config.toml
norm = "layernorm"
parallel_block = false
optimizer = "soap_variant"
lr = 0.00527
lr_mult_up = 0.821
beta1 = 0.95
schedule = "wsd"
train_tokens = 157300000
Each number is 128 + 24 x the weight over its row's rms, rounded and kept within 0 to 255. Layers, rows and columns count from 0. Numbers have three digits each. The size before them is the row's rms in percent of the matrix's.

# down: layer 5 MLP down (transposed), 512x128, rms 0.111, rows 231-283, columns 0-127
# up: layer 5 MLP up, 512x128, rms 0.0916, rows 232-283, columns 0-127
down231 097:107098116152177140130144082152115134137079126125122134138128106122131150144088150129153167115117124091126142108158100124122094118110100139136138144157122145124100106106100090098140121135121173178148103133138133152121178126127117107130078143086142137124139156084139102107103121087164137176135113112106106175132105119090139136182140095140119127130156132085102137154106116087169090134135
up232 100:111138098122165141068108086109132137105141140165116122131163125122148076154146133140102181120089150096147121139127089116125140127101121127175122158164113142108178090148138143126144157092139178131071089147127131139138120141113133104168133149135116175118143124111126114166154135158114130086112117103084093118107126166125173121106157127128141142142132124142128125143137090133127103178130
down232 100:138154122126157140088120142153110101142144105157109115141132166119129143125092132157136126145128163096096109120119134089084149141116172162100140132147087146105131083144150108115112146139105136113125133156093152128136159145149089168144085091134113110113112116078143111126096104140120105153137074156165153110114125152157100123184109110144116096154156107109142097108170182115122122106147
up233 090:151121087084103123120117132128132153110165117120098136154121162160104142166123152110143126106147132113093173148161124080166121129128118095114089163124115149115100100142136161115133107147088114158112117159168111098161119103128100113155131113074121121122142141131093152175193149123117143170113127140119148122172119134113140133099122157132115091149145075101121142163142107103094111140150
down233 096:151161139121152152153142094130121095152115131145090150120161126074147138138158129128128180119144149140066141145127136161154163123150129080118168120118129084128138133102125137125157101132140074085141132132137136139132136141112143144117120126156147132148092167100102113084165135087141155146086088142087157108139093101159121101118163151141158102105137169142143142149132172138115115129152
up234 105:122124123129153123185125148107121106128145097125081191161160151118102147130161159108143133153143117132150131138146155090104094136132136147134151126176131119141095121146133107150137133135123113150132121078082151133125112100140145101108172090109096138086107066127125145119121077158130122122151101171135119122115123146130151077118071122120174143148131115132116115101149169123113157106159
down234 110:175096163136128144143169122151161135159137144122122097120158154136097103112114133172141118135118109109100079165114081133115137170147130122134109097129142187125121080155164131130122148167129101094126126114130165147135142171118144100119117133138144135139119137114117173149126118134145120150138124126167149126093142149118124145112174109126081162069104171149145170129114121120134072164131
up235 082:145088154122126121120121105148117140160141118139117130097153116143169148132111126140117128113116113136127092085125150177148091105156078159134132098146116102102112120153151134138113128137164133108154089126140158135147137183144085166144158160112150167090134090115118152121141109086151116104165107091155163172121094093131124162164174135122107123103113139152087141136115137115104101156165
down235 084:129160148119125186167120154133156155134095157090115102129156138110166097144127146087129131134131150144129148140135110135098148126111130125121134139105080123098070159080155160121102095157140136148120150125136125121121148104104142145127134172131116118132148165146159136138128109066162141124092100140138111089138137133088149125168127075139173103140158102158168118158161150163141137149119
up236 098:117119126096104071124100164140149133139168156113138157114143129128117116142115123105095124091098108171167159123140119163129114145156075081144129139088130161116139108085085133119146150143148125111095126105106152142107132144123107126125117168142115151069108180109148140142199111140107150093150148160132128096127109140156110135170142133119113105075129120111099124121106115137133118145156
down236 097:150165134114141155152088135139107128147086128125069149129148111116089166144129127118147144120085110073116103090141096161137111118092140126163124100154135153134100098164106139103133147130145132132133093140151113065089137130120121109122137125097106179158126122159165120125094103129142108103122124115114105096138103106146100092138117146130118112129086115166092148134167150122179084127120
up237 101:105132159127120118148142116142111118131167104127136095089127099126121188149138087128133133141133123149112180152187186064138137135131140140117072150137147150130168154134143167113131122143106132128194093110136142116126091161136086129102118148104115143161135128121096128095123071119155090173148164147112143148131117130110142130117157114115106123106128112145127132127150135128129110172161
down237 092:131089097113106107114129115139126136102070107127164149150123095097123072089082122154125125135115137121135123138144106121095079131114144141124156166108103106132117130156135130167120123119108138167054171135158128128123146150142148121151097098146113156129142105114124128108156147128107183144076083154155107116106150099123156179143137124162104119116145112138152107088116124123140133157157
up238 095:118133187096149150091150182138156137114156146101172147083113113132103111141148142143141119076121149105132157090107156111111102099104123140146134120093105150157132162140137140136158111104155124129112117152133117077113133132092080156141126109109122114132130122103132109138119111126143118109118130126078122107146169101110117147142063094096079129098163148093162107121142139096167120135116
down238 078:128170144119103112069120115111094108078110110132149116141136137158104118090130143127108151108154164135127132114093133140114112136137183163126133109095123160113157112126102114141135098107111108094103142128127187084112151125140087124156131154167155135148111138142174088147168112075108129155144130103136104070113110153131118188130131128130140103135163162106142131156115107151139138149122
up239 107:117075136124159117131105124170089112095090114132151110126123094156195098147111134145093160126134122171134133146125147145152122126120123143138122156100128129108124145143115153119082104109141126094099172130154114170106121115148138123130168158112121095110112124129113130105169081136089069100162095097129114140135124181136114132105138159076131147120127151126135105136127134095126100156180
down239 106:151138053142106122121148144108094096150149143130148133116066141159104132109113070130117120114155139114111115134154141090109151124109106177109148133098116123091111094143150118118138157172111117087133141142187140123147123095086126092157126095128135142174121148122131136153126148123105140183147106141105185128152139147150083120110125157093132140116106139119136130106103124155147133131163
up240 084:118130116108150148115138126133116112127129130151144150148119126097134148145143175152121081104130118109131101137088152166116142135125147115157102167062114124128148144110104147131146185110078106173127109127124099179124141133129162104101111144099124149098090129149136093132121180178135148128091128113134143113096113118156129092117096112136121183155159137160140151093111140107095180114137
down240 081:136140156115081121100084110105132117084115165124110157146104143152111139122135141143135138148142140145153120135136094139151149153148144161117062132105162134124163124100129116106095112127116141114140133143155139117114097117130093060138136148142163152139147102092199123092103142166101148129163176118113136073142175152110161117122139113147121143112113137171136134143123146167099135139103
up241 100:122125130147099065150138139122084129145118103130092180113146099120108145115117115112103077141151128136128106114126074098068119155101156132148136161118130137096128124114090168116125133126110142101120169081130150102139125136170120093160116137130138135107144108142081096127136152090150149129172129106127096133117113119111159134107082149151150085113154115094145137132195126113122137137112
down241 102:147156127124090121128137123112133132057135137176105187175097144140126104112085144134116124126175107117101066170135131109099110144094134118109153099142093138142122122122136099118129153147159133096168126127155092115136154089106164145142122104151160179140147134119148112133112087128096152147176133123145144124146145129118119146124139110124141134164167134154129136161118134103098075119111
up242 102:133155121126129119115145150110142164142081133116135104113125115097139149114112155117147127118128101118131082141095142115148119154130132128137085120151133192119102131142127140135137141101067135131096133161105078129148147119112179135202099103142127116129172108167119112120104155097097151107147109129095138117112094101103116167134149118101118119103132137107128150149185142146101061153107
down242 082:126134094132138089083111149112155080104166146128101105130086150118110125156140177146153125126094094124116110168129110120133143179117145121163145120123147131110141173126164142143124116146117153113189139113147075152135161180132128121128117102112106131155114089061116147118108100090146055122122116138128107134127113156148129138122137142125153123134123108173129114104142132143147153101104
up243 105:086118120119138152133104127172105182137091127140088122108136126144125134129144144123138095135107117086158153117143123072156147122150157115138157116105135131164128100117122094089124147142128134116148130137131128115173124111140087163134136110162140122143091104067106121092083145128122141095092121104116116165169157122126122129194150119124139110156107148145107099183171131161118139126172
down243 112:123097130156080147141173149171139133126134136100132133150145134149104115138117067121139094155114120142140118143134086116170067126122112134147153158127088150142165131159103137132130106122093162126114082095159094145150088126131105149126159149153103119151115128115112173118180145102140177164106113152127138146090097148130127139092118119140090166110139150132125132149141119079107113104122
up244 090:117134101117140143109145167134147162131161139132109122135126157129118141131105097182105159162119099179103152125150111161105108103122112122106130097106183150124156092080113176140138090132152107128127120114092150155117118156095110130122131118095184088169127149151131116136141115163141145155148154146124159115121107153106127136162148161158092138145152159153087083119126135118111125076120
down244 091:123153146133134111145100139115111114108088103148143134148151115117103156141106191128097141117134140172119104094150132162115113113150137131115096128147161103157134109104118133136118086126141111108084183117119147136104167157139119114141105142141143108135093149138112083174150116130124148150098131119138116061106135136133078158118136103167146119118114131091162138187130137097121187177130
up245 107:169130123100119160137118062094126164129107137157065157152097156136132115119115143132146154108119126131165143119131124124114112104124148141166105159156127161155178110140153151125150130116181146124159125124113135098133137078091124150112074049149115150147147115102113124141165120152120132158122150126091152131128140114159138133146105122153124108147178153149130080133129130139144111151123
down245 100:144128153133150106103165170086144125140130125134146142093163138149139178125132097101084139167151154115117146091081148077111115151101115152164134079169143132168128126125133133105113149108114150137112152110172135135157130154118122112143135130130109087126113155174101094101108151165139131140152073135131152091129131174118103126147121142135129170122164122130080156132124137142132137177130
up246 101:097147118155164148147143150167096145135154127148105098116127138080103125134153128159089137165134100128137091093115140133135179148136131098129132140116114164135125143118169163138114095128117080122100124154102133136145104100130132160092106134141083138097128099131139118108155114129163111103107128085098125146105116093157130135126134130154115192118157100099141076153168179121130105096161
down246 097:157122109111098153136128130139130132123149124079134155135119097093148139123094134153138130110143103146149108160169155113150072138090132061103091133142154143144137115106097157090148084126139132176152129163072116128137126166080114097111145137144136123114120103145153175139155106140107117136126145161099173155093125119153150092091121106121135098120158122101114158119127121152122147133166
up247 093:139119122108143111093100135139149085125157083111147108151091128118090146177136139170157174104109103119150112138132156139160161136108103126110150115122107153153140108064118173099151176149109122119144115170127135136130105180124123134112116128106109138110166151165128160136162177123133147125135085140145141112150118137118132104131107122079163120130108133164142122096131131085086120107165
down247 095:135094102148130118129111158157111161123157113144134104126134122084110137140128134173137092130100135109080156111123124097127128156160128130155132176125108123116119132131123127138105096193127137095138134152141134104134135154154108118122165150158111139138162072100114098197121102123124148134124178125109092120141076105114129148096121118152074167145077117151130073100139107110141134127117
up248 100:117088149125133166126081125162108143118157103085158094142111132128195129151138140147155112163172160147162124145126129150150131176180102116074122153100118116129154098118163185127145136129175125110132129134136157123137118118114089139128118098129094122155085138121131116153133125114131114135116141120118081116127129160146080148114097104142139121148124130134100128120103075097126155177121
down248 108:096141110165143121116140127109124140075110112084191142141105093128090149087102117127088107123130098098120180123125147074104145118103107156101133097160127146142140097110135129166140137137091099156116122172140127123160134114149100130114106129128146137142114108149137119098113134185135166195115103101136120125125156113128115134089131104091135105093099137118126113154083099144122114102133
up249 096:099144153114131134139110137148127125135107094128109124141130118150112145152109121084126087132070140102131131137139121150104139166127137109123069158086161131118148128147131137139121124118110130134089126128114151086139134174120127090101126107155144120148095135123140127126121042109138135105124151094161145124168117131080191153097120120201143119152140114135151109117114186144117154154110
down249 100:114127163132112153098125154138099098099151142152142124133101138112140142151092117179127169143140149125131110134190187141136121139107110142115127124104107108132071104141111124122124134138116123145145134103141073164109132108096103169118132137111163090176133125126145145090116131099164090121123118095104131160138127108184148098110158138115119110171120086122091145147089096170135099142134
up250 091:136120071128172088133161132122148150127132128153121145110080104170102121101091104126165156086149113123151167107145119098134112139110158111124144093132055158107159141141136146141159107104116113124145108148101117134124174135154130156151118132114124078163122140133087153096125121136132137127065147093140161105122087173139098098161126129118140141158119148119130098112152141134101121134137
down250 104:149177103135104128129136123118135118137111120092176127118169077104138154125146106117113157152121150125111124158095174137112111073143074164123152170156144120128124130154106063111117137128123147102154115102108111157113126156116118126138124167098172120107150139136170130102100149098165137147157124115120139149127108078106120161097126131122178138141174134151104120108145118136139143133080
up251 111:079151094121126095147139117119132151137149135143121090100113099104133145139140139150117172113173124116139175151126118119143142106136153072125102094140115143139081150133179141117145111116132141154087134130137152144111111099139132143134145142110151133107118137119146101149145146148196104124145127151163155109109119146109135126162090151150186092104139151149113089179173150118083131162156
down251 117:129139110125181116110108097138115145120136136090132106099157126126137135111109143144156135115105105090119165122144067141148138153148077105121138150145126154125176152175098140166167144140112137127130140097102098144119114126139104165123112096156128167081128122143130140190131131148078104141159106134187125100127106174111098084125103141147109166115146160107131143129130169132116142112125
up252 105:136121131097166131131157152110145116122155124184106136139150171121150135099138101116139082140151120096098184130132168097172131155150138094121123125127090168135094106075112119203084127139111111119136138097120120172143152129141132094120070122104116142100123135153129165120101126112125145130133121181120111117113122122113127131183151130150128088141113116134108115150132099119129140101090
down252 102:112111118127101115105135174165152093083127140104127133150103102127089189104130145121105170138116131128125144131083156135110131107109119117151114128168185133120118113136094104127117111112114089137124143127140142177117128127110133105156151114142122119166149100124104110155113162185104061126154071126154129131176097147112121132144151153130155154153131110149121123165085146112166122141146
up253 110:175107152107131128120106122120140132128140082101093158168135134120133120119164103194151116110158142123168108126162120141149132170156138123165111112112090129127137111149091122111139066127161142114153125133145176125119112118148135135114160111126133142108085150105122104110165126130132178081115128093133143112124107113121100132117128116101185167124090147114082140087078147135094141128136
down253 117:146152129163099140145106116181139172147143192089165083117121120083150107108134139145116122110148115095129121112102146123094174127114148091129125150152152099149177115110121114090135116154132156159115130148137133191111125115137154163155131140102120100132149145122112139116114116141134162139141129151092101141109108121140146145107122157143081152119073114123118090133130077094151087127115
up254 096:145119105126120118104149105159086159117155092119141115100151107155134160086149130163115111117104098119060106101121107151118122102162171146140125116100099147128169145147126140151109188155135151136150133123080134083121121132145168135094147123147166104119164126146118076152093115172122133138123115121104131076100110086145118149122158119128114110172130137144137143093114142138111121162139
down254 099:134147160122119121098118186084151121156126097142131116143117143107107123123142085122092151165150107146103134173112113128127152132183142139117089130172101162161137115102145106116109106086170138114137135110148134168137101117105116108147066106165124119130108074125098117170148119107147128102147143117138113106141175122131095147131102099133090127139148138129137166131098124183152118095119
up255 098:156132150092132110162159164109092095122114160196150133121135135120165129160127115165127139117100174150127109138136162161111132098113107113122147161117073102142140133095163148109110197143161116100131152147115112109143142138135167131167136105101094128115132110124091153135105151151121093110108176100169107132136106128135128160157103119147118141121120107135144111091114156138135142080103
down255 094:088146111140108124122128091161112165070140073123141124140132105156117129123179093118111134120113171110166133139102132146138132085086138153126130138104107125149145161084152129136118140169161132150162114132145137131098134088139131081134118120185136128129094122120164121107124172115161123119105130106069117101146108149103117096142135148092122119077113112121136172123145145090131131121166
up256 100:102089102170096077116095062148129131140129130114145150154107127117126164130166159172163138153173129110099137089122124104124168160070158149158117170131122100126118140137155093154135112167115138127135132146096141146153149153163094124132080092118120125147138104145127114110115123141092138166127160111150118116120126177155088138146143164122118106105128149112139123104131127114114118137091
down256 099:153134127111106167146127090119149140088102113142120113115132181142144104091095071155117113128121133089125131124115131142121109124113116151143140108122079126172160116106140129119114093160117136131124110117133138163105150086112122153120108175134099118133136116105173187088119135100119106086104143150164081099156121133127101106152133105106099125122139078129137141096063104118158094126111
up257 083:151110122127127142154130130086133108104119107168121119066153130095120147113142157145144114110116103143137111128099091073116144108108097139130112119168103081114138082140115080191107114112075129198142113143141159132147103122138096126115112154113069078108138141138128113134106123106129138133115149124136123196123123147134123155126124136141107156114134148132119115146131135141086170112154
down257 091:104127194117116117155169134162120129113129145140094121150144116155128092114117128151153132124106101113104132145108113121167158158114116138157140134146116152095144173107113146167117143117172161117143139142146084128098158100127169154114144117176185143129118070094125069152119145093131120128163144151093148129125109104111134096124135125154137142107105147124122112164091145176115102130097
up258 104:084145117145144147107142154115133103136090064110112126139125111119129149134072147132109159081139142163122143108151140163105105126155150107163132138109131109107118151125120104110124130132096112162133165132090143156155137124161139101089104120130122183122112137093120160163162195118139127100131135144102135119161128060119121153140114144101150151118093116171159091094141146130139146127152
down258 103:152068133129137148136071124183130125136135100140147121123130098115136121168154143100104102119122111119151169128120131152118148128103153074124153145086089127128143141118174124115145176134078131122118125127157136069107134138117126085113118148099158135152102089106107120144092075116105154140126115145118129122073096143115143124112121136123100048124132135114142117089121110132128137103128
up259 096:108131131128130104105131133155126126126090122087117157144179110129134110140108120110137102099080120121121127158130100103097128122110112078137153128100117107117093131152131098126129163129169085112148116095111168122139130137091092132159110144078079104111130136146136118118115138141119173131125124138107142122186106120165090146136124185084129114126115115116140176138166145100167115192155
down259 099:120113124091147130127161118148100107128123109120138120124147087140119090141150126090142130126137147127140102155131143141136119128103120126135139160089178112058088163151103140083124130145158153173145141150076065098138135113108155138089141154111112120112131115124116162145112154131134093123133165119157153122080090112096150157131108140178173157126165132102129090139131131114117094139099
up260 093:144150113103150166145124110099107108125118153121139126149083115146181162110121140119100153116087122156160128147172117121136149106132158099114086115100158117110068085135120079101133130156144130155099170116124133143132099125131117098109102080149129179109096150136099152138178139111130155155109132112126147112143125084125141096140160180127110145116093160126092109157097114117127115132141
down260 089:086156141143123121164135113099118143068181134109124136092120106105130091130120092132082113204133166143143082119131125115100137137136122138135152089156108124127138134094106137149136123110083158151139109122122154123146129123123080139114119139117143109137085128167186108105126138100095128093116155155125126133114120118114186129160115084130160136144132107096115124112157116154175148139132
up261 096:130112143154125114118130106133153133165132090129088095119127163146102152160106115129133106144130122094068148125132087107096144133158087135102149163156113101110113123147084103095112121128140089148146128150087100153152155130099123131129099121162095102128140126128140158157165111091139122130144134111094068125121141184138141189189108145150105140128144117142140120102132150121077119128122
down261 108:081147136136114135135119105085124156156079165166142140140149087110111107121164103113107120137099131119144146108111125142086121132117114094088105134157140091161186138112114165114133104103099091173134101145111151127139118118120143155109113131134157110110101137143141100099132090137134128143115114132120133143140131045148142113155127184139138109099106112104098113112133171096095093128094
up262 084:134117100125134112161132100097121162115095130120142190114158162137130196110130138145175112124103159129122116155139108120124164121115151136127181118126100106168142153136164108135097154115118125137105097164119139115143118131123141118124122060127141101130089144127119153157118132133087143137179134127194174144135118147122091142145137137105133133146081132167159137132122115121134149185104
down262 085:096106075166100127120105134143144103071155110164154131122095144106108141104139139113133120157116126120104089148128162134161146113094155115093106128123082101127135184115129111082110119110086116131142116125121166106133151151125156132123115122145190146133111137132112160134125113088106107139121158157130097088079119179139129164116139122142158172124111131136144132113067121153107133139154
up263 104:114168110088128085115107132115154117163181130090124124124084103119134174141146099096125120150122138104104126151141120118092158137156136132150107130129116171107139108109154118114154161142101138086142148133173149148150083124154168125123129151191094127137142130123120176142185098162157135132115154134106136091125109132085161129131127161132163118110119103167111173113138118126107106146131
down263 104:138073142147098128133116114084144158097110125177121097148134095111102129179162131144159103127111144138161086107126150127143103127151132124150101082134146131116109134097161097128123143116112136128134157087114088149129192127103155173125129143101121141111119128148093124149141146119143101145132122109107126100157186115143052114110128117136103135139135141114113101122169089097136109145090
up264 092:114121171105124173112148118127196157096139082136137097156121126123141143133121142143129171128135126125104145141159112153116152107101117116134159144120121099138126123098147114137140103120131153114127120106143148123170158094155099118097134080190130123112145140101134137126173114123117150119117103130104140081136163091099113112149139154067115105164065122144117133086131145118158085173130
down264 098:117121097106095106125102165099148139111115144054103136137113136135093145152111099099129092115116133117159081121118139157134149125117110137125151109125130150166158142165098119131160119161163123109110126057115140087127153130116123128137144106110098126134175165122142119166119146103118155112103130153138127141117154151130136168166106119091087151114111141119072169188108137125131098110141
up265 111:107158150152125098158131140175158149147132139103119098108076157135113163120106076100139100117095135150129138152178091133162138110079131147115124137123087097118154143161152137122160120134134164140184112090089153153145138124136155143143078091104162133127136087119137111069122109159146118107114115121118115118113140155164112142131134146128106119152133103132142158113110085148105142098136
down265 111:157148119155131145102111113139101119108180156142074118119105107137169114079164120116172108128123161090116123160118140121090095175118151151098141121131155120115088141112158158140133134110109142110138105118147092099130113180117132117101125146162122141102118142110102126141118113167139062151180144161140171122123134121120134141136116201126130094130147089131124142123112138116128169116118
up266 112:160127159123103142125188114090091160101121151143148145080121131125134119176160168115086134095169124165146083099160163196125134135105148103102137133108103100086096136123129143138125140149138129125130139124180138159142174108104108149103132166137118115145111108105136122147133109121099111118115143133136099111132111105135153156133164186158109124150154111114140088111111143131125099124143
down266 124:111113143128126104167136133124152077149108146109140105140110129100127125107123133142114112131114155106110152168127137177149180099094129140164126142098115114162125115137139096163134117123150143116185143158147155109157101120123078198080128144118148123112105124135136168091098129128130168130091112120176112161135144143120133122057124133129149106166155115163136099138159141152102105126127
up267 119:146103116153132142131179130119101152123080128139132143097112103141112121142124150109116187152149152138107124138130121142090125119145122149122097157166148092072123093131158078120153094139125081104111150151125124134125135175127116087153130129083098132129130132144110146138160091113099124102147126143127165118125148101108110137124121153117129147079191144092188174143160115141100140107131
down267 101:094169110127158143109104135108129156112113131147106123166097106112167150106138103132088150129153110130114126106083142135103106109122118158161155149119060098161119104076107103128128162100116146117121132141154124130139094104127085164146091116154133128151091126118152119121136133105130184159108131099120107118143122163112118121131135126086181091160087131154104136078139107162147130119154
up268 091:122128130145121114138131138115098127118105102104132112096177175077125192123137101072112109113142091162138131125166113094112147102136138135114086138131133106129131145128135129150151124141127107127155095177128113120155094112123140145105085093111137149163175165129109133149096127061161124143098141149156125108106082107136108128155155116122132106123123125153116145086091116130136134189153
down268 079:159171119127133103111118103091133094172073142152157076121122125152103112074151084140117134140174134138137137138147096109129140122175140142148118147164124164131160132136127119157116134123151119116132152128131153090117097121148130113151126147162111160167087156136145107132105138115146140152158132143091113110130125085119125153105175153168120162129163102127116151105148105148084121189138
up269 104:133165130128141130116158101141160119100127125129111122170125142100168150136121141087118138124100133135105137086087121129088101128139166157151098170122137110144168092152100153105097137173155121127117120175127137122181127105097123152095133088105138147169135138133145070128121171158132124098135121111095138076154140105166116139085116143112182129128112152168124114154104139117124107135110
down269 099:132118112139140114091114118103125075118151137108150115069125150105122130116123100109117133123129153139092096075136119105142136144125111116139136101112125130086122096107087103164081107091103144120132119116152110110100109146134083160094122132128112105102128161143123132113079080133072106123116097148170117140094089131109135125126127110144157153198139145146136152144120140118126133056142
up270 112:075112132119132098138129096088181109154140119120147122128146112113155123127156126096095147117096107173119182109126111124118153141104131126140134163102128091157099105147161117146142107118142120170095151133154121130124125104134150102151149137115101149145155173134102095100091124123167125114109065110129113096158097139139096082167110147100177139162143168156103096146141124123112121141144
down270 091:102076138114152156119124080133119121169111117120188107145098083131139154175129114126100176107087129112124125108121096098143123143111119110135147092136102077129129110140159130110078120165094102140154130141060118107086116093076086137098137140127147125122122104158121138120097150154128197163136104120127142150114134114140120113119115114105130107158137129134134132113154121127138105115127
up271 095:112116113095144118129134101097098138120134127113149109097118141138134163114137140159086164147112113101127114147141116164128133142136103135113166087143104117172156146184111141123112106141130085118143114153134157157114139123098131163142132136093166073129135103148105142208139160140082146147074147131107175092108168105119148103166125085148095146118127139137140144125128148123138131166142
down271 098:108131119138133125119114163160101123138118161110114096077132145177145114158161125131177165093156159133112131173135137135097131124099206146105096132122173118079110130155144125115131172117101158116115118148151100096118134075113121127109134126089116098157132112130126134131093127108114187142119143133164130156113078130120133135143107126135140128097105134130129115152111173088110122098105
up272 120:131114122098163070141130085125128129136083104090103158117128143122133093110115097154127174170097156140127130116121140152134144154120130131126124119109097142110184145102133182119147167114135118097116083150100155120128136075135141098121125129090152120105185159134115180124143125131130134093128162125152133119135084126158116130111102146092136114103083136161142128146123095169153145094115
down272 109:153100092140155102119157131140128106118099144092164145119117137125100137086151132155115156159119107107140149160145116136148131114157092155085137120131085148159086112130141147134165121116161128172099152120169131153174167146142128118109135137091165109121149124141156154078161141117122051153114085127113135121138126135150148103086132171131156145149134138147117109123141133176136159114151
up273 110:166087116120167093102155118089154115110177170133119160074121120171131138085131146128103108145134143119097090120090120104134106131119119087139107147129141132139118124142146142122160130137145131128123141131136130142119139090126172156111089114087111120130091082183088147107173087150123152154107090144160142097121114160112119143156118129128139140122141129095144144118185137135124156107168
down273 113:120087142166115178139133125105117125149118148156106115152106132109142136142147122112138129135130151138100155131129153113118106129118158125105145110104148086098127107108145078108142108078124101104080137145120087137150157100142189126079139105161146085130129133112179117181119128133125136130127095128109153119152117117132120069128088150091108141139129129140089114128136112149106111162051
up274 100:130136107112189159111109133092112101135149137113095071120133125111127148152125136119126147068121116152140139110136112137114103154138136191167162158139103097118140176131097104101149113124129119138170138151101135131083138166133107105153143136139120152118109134128095116113148098107141154149090168102133135125158150122134174098133111158112146158096101139126128165097146068112090142099120
down274 110:127098125114106152124169151147093126072145128154129128121082117118162132137096109112150106140090138075111099173115173129110163118124113090099139121120085142134105141134102167144113106102162128142167098110192098123133136133138177114143133137132148088133139110136122163110081142169077151110142113134126151140140121116129142171153128092072114143128125093105116140159118127130120133109127
up275 100:163093109166139124140095109122135174130130130114137144123148119156112187098101152124120091136098115080128137170161070128097142158099114172129127160137129117118139145092124129130129152157106134153115137083136157167160100125147098116160130143095122163112131133160086090139136155156155153118116113115094154105137136148119149106131130133137114074140080091100112110129161133156127109086137
down275 092:132151122126118088095111118120166112131119157139101160150144120121138137114132134132121148082170143135061114127105092121117177111082135149155119158140056126158121125145093169100120137164148158133121135126161174145128089078122155081140133155126106101153107134129143142136109125122141128120114133142106163156149134139122186156096152132121121142127088137143116105162137141099144090158099
up276 094:173188110142127126124121141129118087163144104168114133126092134104135124125099116145111112153156102114123189118104076168162160131142123132147138140112126115152113137127089087137111136133126160124136137108060128104188157148129127108141129129145093106158125132139133122148163140133106083115128176153101165082148149099120123162153114098157108129162120090114122129139129144158099157110125
down276 093:129089135104121138152136114132119127152120098179101131153113106088143087156146133074057106143162135152131172143128100087107097100065140100129140119104176121108119129099138113116092117141124116118098117110104134131158136113121087098106108108130105108120131131126112135135075115132136143092105134151118113111133123114122133130136070079120135178119135163143105147114123134109101078148156
up277 087:133118090127126149136117169146091133094116128134090079146166113127141168154098147147151116144138114125100115100106129089151069143155103109141095142102131127156171106151140134151120141158114101117149091123140160092116095135113120138145170157107122087126142106101126147079110166127178112146118130115133167116127174149117123096093103148096145118166120155159118156145138121109145156169115
down277 086:136129105136104140101115119105178113106123138109150158115133108095130104061148100063170103140104158114121085104148126166135150107098080076112116148151129139116133154113158133096083124139120124124128108134095154152160125117120143111136102142128125097138143134170152130112169127129117109132158129129109100144077159091173122121172083139123120125083121093114108120131112111150143114123097
up278 116:164141113134165122107100129120135172124132144142117095134124126108142142123162142119118202085120099143148095100100138137094151102127133118122105157119176160133128106128150075131161130099130138133164123146109118121111172136130125173111104151083119128118115127134120151093161120138098163114113117130158130153162127131090132124064125096094197122112160130162129088155125155144139113134099
down278 094:131115129114142129116167098158101132139090130170135121157076123128131126133089120168050107143127112094119141096155114147131110161146125160127117105148079100127163149136139113118074120149119133130106130115172143147153085136155125107165121110175123152114136144121083137118152147153125115128162106161089154112091150106146113150151155117163084118100137145100106117143127161153158138131156
up279 112:117124100163129106178112144153121125154090131158104147103112117103103130144103143106091130125146136113083134146132158102128111121101103084142138105127127137148104112130147166147122131120135103141119115132123137122126117105128113133152141105125119094151152212102152150126103147140112107089110135085149141136135170182161110186132095182047119111126110131132130118091130142127086132153140
down279 100:115140124137097075106091118078105123107145124101176146124118138126084119106128129108178130132111169136121130096101079099122128110144113137101104151115089124134131115119182151127143120128149127150077144139158151116100132157135159152162120137089129142119137097113117142171163137185137077129126135111136152081131124135135139141146133144147107079130120105125168156146177133117169165119149
up280 087:110165167129172118145150122087147169125139093125137144137151160085170110152140117157146117143117110118132127143163099188157162141131104125164140108134094120096121140144130134111123125132134133125106088114127135128117138165130122151106158116164137157131160132183126178155138101136097130160112102132176112110123080117109130080148122131109124121141075149145103081131075129082147121121140
down280 088:159161114154123120148089091121064096121126092148131127157093102153121121105137105135167120133144113116107136096120157134085089113150159113182125115124140153103152110155143105114138151098170131132143108096118147086119137085165119127159122097125089153133128113146104139181135103106096168144165158090123110128080143132127125152108153130106120158157137092143129119113135129113178149126138
up281 103:172131071091135143156117120131133125147141111134115148148095143161129087137117109110134138152123124107122151127131127131092118145092171147141146141120101105101120142135106171149104160103157093158135138096169138102156088137124124116133093075162121154076102144127105176108135150132121125159150126131137145196135109090115114157142136134116154079133083115156116087117151154146125140138088
down281 094:120144088154166133110101160102129125094107133155158112086088140156129129137130122134133134128150085126167122153128156151124148114170144110158138150150141101086154121136130129128138115176091167123177109124075156115162121145142145069112104153153128110111102125148137120108118112096116093072145139168151119117132137149101136123114116078180145116092159134090093122123147125125160145112119
up282 098:128130091161141082131122123131171126132140119108140143123117107153133095192149166141136134184113157105090135103151128145198115137140124088127121132143147110137108122133095108155126106096134111123072143103126141147138109110118123097102127106102067100157155129104129151159134154155107118123115102143084134110112169123112138145106111144119123150095123160148117119120108103101121127202094
down282 101:126144128116112182103144162152103174124129114098113146150105111145125155089147110134093106097123118104123104136114129192100105137126121107114120133120186113141114104139094106118112152150123157123148121163147107112105128126151116146084163107212163133142088078134138132155115152138138104154137135137113140148109103127130081122130165098098141079127132164111148142134101097161151146125112
up283 091:153160129173117092151162147120165115078126099148104157136126086110138101159137143150080107117138131099130131162126181136136105142155133116137093112137137122121107143119129108089124118119123098127148123097144125130144108144157117174131182087155099115114121150166093130093141125165099151171143144111145164120128161140140096105142140099113123142072130129145135169079106109122145110169160
down283 099:139152078126170156161137097097138112117138142129130123151162094159133148106121128108131100123131178109148136113119142106143168126129058112112134133120110125066089134186111144114117075150092135114142148149160174135159124100145128120110157138112110134149132102160160100133119105185113123107102135160141138139146138133140129170098174118132129174160125111145124137111151097138162138113112